Each number is 128 + 24 x the weight over the matrix's rms, rounded and kept within 0 to 255. Layers, rows and columns count from 0.

# layer 6 MLP down (transposed), 2048x768, rms 0.0144, rows 1166-1174, columns 256-383
[[114 130 145 153 149 166 120 133 106 151  97 186 137 121 146  95 161 108  82 139 137 153  88 127  71  88 134  96 106  90 114 167 148 115 133 148 122 134 107  93 122 141 130 133  80 113 112 125 154 133 121 110 128 112 127 113 133 142 139 147 120 103 112 106 118 118 129 165 126 146 135 123 113  95 105 120 158 138 139 155 142 118  92 127 115 148 174 147 168 141 120 115 134 149 106 123 145 133 124 168 101 156 107  67 106 136 130 182 128 125  79  98 136 157 114 113 145 112 176 133 113 123 103 102 113 124  91 169]
 [120 162 139 125 123 128 129 164 144 164 178 138 112 174 111 102 127 131 179 141 130 154 161 135 168 103 115 160 160 119 138 120 134  63 129 137 164  84  93 122 115 119 151 148 130 162  99 136 134 125 152 170 137 118 100 125 142 143  92 126 121 137 131 159 139 134 124 133 115 176 131 100 141 184 138 131 128 117 174 106 131 145 145 168  83  91  93 110 138 105 163 141 121  89  84  85 112 132 112 116 159 101 152 135 133 138 132 105 114  98 117 128 146  92  92 152 151 104 105 127  97 175 109 135 113 123  82  90]
 [165 114 112 151  86 108 115 125 165 169 135 120 154 148 151 165 149 162 126 220  97 166  78 169 130 116  98 153 130  75 101 122 133 111 140  79 119  93 131 134 167 167 110 130 132 118 157 114 119 141 109  91 117 136 115 154 115 139 138 134 156 127 150 117 112 117 139 124 113 149 123 139 100  87 126  87  85 136 144 113 114 136 108 110 137  98 164 134 137 132 103 132 132 152 131 152 139 142 112 157 119 118 130 121 146 153 162  95 143 139 150  59 123 134 146 135 185 167 148 145 121 113 159  77 136 130 107  93]
 [ 97 140 104 150 157 133  99 130 192 162 138 137 141 108 161 163 131 151 132 122 174 113 126 130 118 157 112 127 152  97 130  51 121 166 134 128 129 122  92 155 145 123  92 172 132 188 140 104 124 119  98 110 126 124  99 142  85 135 137  98 137 145 133 106 105 170 125 113 127 123 120 108 122  82 155 165 120 173 110 130 133 117  80 119 102 170 164 121 157 134 117  99 137 149  86 130 158 176 155 120 132 132  87 132 136 132 127  65 142 157 144 133 154 119 139  96 119  94 132 121 105 147 147 112 119 148  95 101]
 [116 139 144 117 134 149 147 169  97 134 120 124  97 123 114 141 119  92 117 120 130 109  99 115 121 153 117 149 164 167 144 151 138 148  97 108  87 130 122 138  84  96 111 112 126 120 131 118 162 103  75 101 156 142 116 139 148 143 134 101 152  58 100 132 138 136 118 137 145  99 132 146 180 155 135 144 108 103 124 129 105 153  97 145 133 125 147  84 133  98 107 121 129 167 149 118 144 157 186 124 153  92 106 125 102 104 116 180 102 163 114 134 142 125 119 104 118 140 129 114 133 144 169 130 127 151 140 133]
 [106 137 169 153 164 143 173 144 116 145 114 132 157 118 123 151  75  93 102 164 121 113 211 128 107  75 144 100 133  79 123  93 113 126 101 103 155 123 120 142 131 118 161 159 156 128 131 144 133 120 142 165 155 139 143 179 116 130 141 147 104 129 137 139 132 152 110 163 131 173  93 169 114 168 174 146 142 167 150 145 112 156 137 108 153 129  75 137 142 116 146  99 104  78 133 136 108  89  96 123 127 126 121 118 165 142  96 111 171 114 143 103 126 142 109 131 119 150 140 134 150 165 107 140 130 114 115 107]
 [147 145 129 131 110 170 158 136 112 123 127 135  95  90 116 129 124 126 132 114 134 122 137 107 140 141 146  89 136 143 152 177 123 107 143 129 151 141 141 140  92 115 101 101 143 164  99 128 172 119 107 135 145 126 109 112 133 118 112 112 100 138 134 151 118 148 148 143 166 119 140 119 169 116 135 134 119 141 157 143 144 151 143 132 123 140 110 102 133 107 126 102 145 124 148 139 111 141 126 109 138 108  92 110 129 105 128 134 162 127 157 147 134 119 150 140 141 143 170 116 174 109 122 137 128 153  90 158]
 [ 98 118 164 121 144  64 157 170 142 139 186 105 118 139 169 107  93 136  99 132 149 134 139  96 164 131 138 143 165 133 105 114 132 148 113 149 159  97  74  91 158 110  74 104 122 103 113 118 113 138 143 136 132 114 103 153 130 141 127 100 150 117 125 145 149 123 134 139 141 143 157 151 124 110 142  80 123 105 159  71 149 108 131  92 121 114  51  76 134  98 104 138 141 167 135 118 132 108 148  96 164 144 137  98 133 111 119 112 139 116 133 108 116 164 149 152 141 125 154 178  84 131 134 106 128 148  97 149]
 [125 168 132 129 142 124 140 194  87 124 169 155 117 166 140 121 131 127 127 121 135 144 150 131  99 137 112 134 133 111 117 156 104  78 153 147  89 132 133 109 162 133 126 144 125 128 114 107  97 131 121 156 145 133 118  83 164 130 155 169 135 156  85 148 132 127 119 129 116 119  95 121 121 144 162 148 140 143 139 132 117 151 126 129 125 105 157 125 184 105 107 121 122 138  92 132 131 182 100 136  99 160 156 103  98 115 112  89 111 145 126 181 117 115 138 153 109 162 117 131 131 135 118 135 160 173 157 120]]
# layer 6 MLP gate, 2048x768, rms 0.0197, rows 1167-1174, columns 256-383
[[133 159 153 131  91 137 123 120 128 143  81 110 120 164 125 166 182 122  82 106 134 148 101 158  84 121 126 110 100 132 126 141 131 133  98 113 158 120 141 151 123 141 134  94 163  93 176 133 126 129 123 136 149  77 133 123 103  71  86 135 145 124 156  88 132 134 142 168 152 102 103 107 128  41 124 122 137 136 110 108 160 140 124 130 123 146 129 118 124 128 115 124 158 151 165 164 145 145 115 137 122 124  75 139 146 103 151 181 134 115 140 122 129 148 138 126 127 125 140 148 135 157 119 124 118 148 112  81]
 [145 127 112 112 120 146  89 147 165 127 123 107 110 112  68 148  88  67 106 104 117 104  68 112 135 119 135 137 102 117 137 116 136 134  99 135  84 182 123 153  93 131 114  92  81 129 108 178 160 109 114 154 143 156 134 129 152 179 130 150 164 106 116 134 178 149 126 134 147 112 116 169 130 133 166  86 166 112 171 132 107 142  77 146 151 129 132 116 125 112 149 104 140 120 132 113  87 121 102 126 157 127  99  78 153 115 104 181 114 136 143  99 152 175 106 140 139 116 127 109 118 125 148 134 179 135  87 116]
 [143 145 110 124 114 101 120 121 132 110 161 137  99  65 122 145 102 137 131 166  98 122  90 117 114  90 122 154 134 145 167 175 135  93 139 103  79 137 134 104  71 181 109 109 151  99 101 135 100 128 131 143 137 149 152 161  75 110 130 109  97 140 146 177 163 109 135  87 136 143  99 108 131 117 137 147 117 107 138 150 120  95 119 126 131 148 111 127 107  73 147 188  96 143 134 129 111 139 106 114 127 121 130  94 118 147 148 111 128  96 185 168  70 125 147  88 149 136 137 151 166 134 125  86 128 133 133 102]
 [114 132 120 115  98 195 130 134 160 140 156 156 110 128 144 116 114 132  83 112 123 128 109 145 156 113 128 176 130 136 127 114 169 133 132  98  79 181 113 103 115  88  99  95 130  90  96 134 139 133 133 101 123 131 143 131 142 129 124 117 103 116 139 153 148 157 110 158 127 135 142 125 105 130 147 135 112 121 123 117 149 139 137 108 128 119 134 146  99 129  95 140 133 156 102 128 130 114 113 132 145 111 125 120 112 114 112 143 136 140 134 136 105 114 129 115 121 128 118 135 132 137 140  79 120 121 102 130]
 [134 134 122 134 121 125  98 110 130 146 121 169 139 152 142 112 147 131  96 102 162 160 105 141 117 109 118 171 136 139 130 140 138 103  96 114 103 110 163 112 134 109 119 163 127  93  79 173 120 130 133 104 125 109 134 137 116 137 154 102 145 119 126 118 162 130  93 107 139 140 141 116  99 158 108 172 128 152 119 183 118 108 129 141 133 104 124  83 125 126 146 149 141 112 101 104 131 116 103  99 117  99 164 116 123 133 118 169 103 124 120 134 139  97 134 133 124  72 123  99 124 125 133 137  60 117 145 125]
 [140 124 107 128  74 122 108  98 104 128 111 145 112 141 166 126 138 142 103 100 118 117 149 107  86 120 118 119 138 115 121 158 113 124 111 128 119 142 129  95 126  92 105 144 117 109 133 146 117 145 116 105 145 121 129 118 141 122  95 125 134 139  93 147  86 154 121 121 114 124 140 148 180 151  95  90 120 107 100 156 140 153 133 140 128 108 154 116  96 146 106 124 126 127 128 145  94 166  90 132 133 190 149 154 135 146 128 180 128 134 140  98 145 111 156 109 102 121 135 135 107 137 132 171 115 126 116 121]
 [100 136 136 128 131 141 144 124 138 148 111 165 131  98 109  83 122 110 115 140 180  99 123 159 132 113  98 121 176 128  93 177 112 144  98 103 113 112  50 120 125 128  82  97 138 105 116 154 130 140 119  99 144  83 139  93 147 100 133 139 195 148 173 108 128 127 117 114 168 111 144 117 140 119 140 165 128 147 138 106 112 143 128 130 161 129 133 142 152 137 118  82 121 113 131 110  84 133 138 103 153 131 144 175 158 115 120 137 121 109 137 136  69 159 132 151 154  82 140 104 142 103 184 154 196 128 123 149]
 [ 89 152 145 124 168 107 146 164 132 161 127 148 108 149 145 150 158 138 128 110 116 136 133 113  96 128 122 103 116 126 135 104 128 134 140 109 103 137 110 133 120 153 132  83 134 124  92 125 124 103 143 113  86 112 128 147 147 151 132 149 168 152  95 137 120 110 156 160 152 110 143  76 110  77 168 116 116 128 111 102 154 137 145 114  91 120 108 121 107 121 151  97 117 135  86 137 132 126 116 167 176 144 103 146 110 142 141 111  87 132 122 118 135 138 143 123 117 131 144 139 132 102 120  89 120 159 107 133]]
# layer 6 MLP up, 2048x768, rms 0.0188, rows 1167-1174, columns 256-383
[[122  93 120 154 148 149 169 180  96 162  93 165 129 167 160 108 162 143 123 136 170 191  89 176 149 150 110 118 157 112  77 115  88 141 138 126 125 119 159  95 122 135 108 159 136 101 146 133 139 118  99 143 161 131 118 147 132 112 108  94 116 111 171 129 134 118 143 136 110 113  96 129 111 108 108 160 155 151 120 156 118 106 154 159 141 150 105 116 159 132 149 154 134 111 121 119 169 120 137 102 148 141 115 136 113 155 135 142 124 108 116 134 132 106 101 123 109 140 156 142 101 147 152 101 108 118 129 105]
 [141 132 118 138  88 129 146 142  99 138 155  97 157 117 133 161 157 120 113 119 108 152  73 146 130 116 142 129 108 109 175 127 153 140 117 117 132 101 130 123  99 151 105 105 125 145 145 123 128  83  88 132 157 118 101 146 127 138 187 155 134 129 107  93 134 142 152 138 145 132  93 116 120 126 111 109 139  95 116 115 162 130 121 131 174 131 136 127 155 165  98 128 164 144 148 156 114 127 143 182  96 153  92 168 158 152 129 138 172 128 161 131 159 204 153 137 180 131 137 141 132 102 104  87 145 114 107 119]
 [160 115 136 127 139 156 136 120 171 122 153 106  84  99 160 160 143 176 118 117 131 121 153 131 122  93 161 129 133 125 148 117 101 111 145 117 135 105 121 134  94 125  90 118 157 117 134 129 143  73 119 168 104  98 144 139 137 112 134 135 134 151 130 110 134 104 141 136 108 113 111 106 128 132 140 130 103 132 152 128 149 120 125 117 139 157 144 166 137 113 144 179  82 137 147 177 116 174 128 153 130 138 141 104 138 105 152  68 121 118 165 115 123 147 139 127 154 103 113 150 163 143 114  66 138 126 128 126]
 [174 111 115 141  93 134 109 117 129 102 137 141 125 119 144 118 103 154 123 128 191 157 139 152 112 131 133 155 169 102 160 153 148 128 139 161 125 148 119 113 130 110 170 124 122 127 119 146 125 120 148 145 125 102 136 156 117 113 142  78 141 104 104 144 167  72 142 140 122 137 129 139 141 114 130 156 132 113 140 143 159 109 149 128  76 107 100 111 167 122 150 137 133 140 138 104 141 157 107 137 146 132 137 134  88 124 120  91 149  96 138 101 145 150 145 123 159 118 174 131 163 113 110 153 138 122 128 126]
 [110 141 103  88 109  82 112 171 132 174 143 148 104 142 123 152 107 110 128  94 114  85 164 106 144 136 158 112 128 110 164 133 135 163 116 151 108 109 108 107 131 116 119 105 135 117  99 111  88 112 152 121 149 155 118 109 123 177  92  85  95 119 145 102 132 110 126 139  94 168  93 117 148 116 119 146 108  97 154 142 142 155 117 134 146  90 158 147 106  92 108 134 134 131 147 103 133 154 138 141 110 145 107 148 168 125 148  85 150 135 139 152 142 140 161  84 129 128 125  90 158 158 151  92 184 114  91 118]
 [109 134 124 129 146 144  82  77 126 149 131 134 121 135 135 159 102 178 139 145 108 127 142 133 129 114 136 103  77 128 149 135 131 169 105 159 119 137 148 137  81 141 142 109 149 146 149 106 156 136 122 118 107 121 143 124 129 165  93 172 111 137 143  98 141 127 123 166 101 115 118 119 133 155 131 117 121 110 108 128 122 121 124 136 104 130 143 166 125 115  94 133 108 156 127 131 135 159 113  99 103 114 120 155 111 102 113 160  94 142  89  98 109 138 137 155 131 163 158  81 107 170 157 104 173 189  75 171]
 [111 149 113 108 128 133 122 127 115 154 126 111  52 147 135 159  92 112 133 172 149 145 129 133 118 125  82 120 141 145 128 131 148 112 146 152 110 132 108 136 119  89 112  96 148  57 138 103 145  94 139 128  84 163 134  87 130 144 133 154 138  92 107 104 152 147 138 144 115 150 149 154 103 120  99 110 129 109 124  91 156 107 103 146 112 151  97  98 141 126 113 133 154 153  93 154 104 109 144  85 145 135 109 120 103  91 120 136 124 159 153 116 110 142 112 112 130 182 147  77 118 114 111 135 111 133 126 120]
 [122 129 187 145 109  88 156 161 190 154 125 118 101 120 100 129 124 116 149 113 181 129 131 134 126  78 138 121 153 120  92 145 147 147 131 151 147 180 108 165  93  98 105  84 137 133 113 122 130 119 129 138 110 113 140 152 115 124 105  75 108 139 186 137 147 119 120 150 150 141 145 111  86 133 114 163 177  82 100 107 143 150 128 136 159 133 124 113  97 150 139 142 123 101 135 139 126  77 148 192 110 148 112 128 127 137 111 177 145 115 148 146 123 138 136 136 175 108 146  94 148 105 119 113 112 151 145 125]]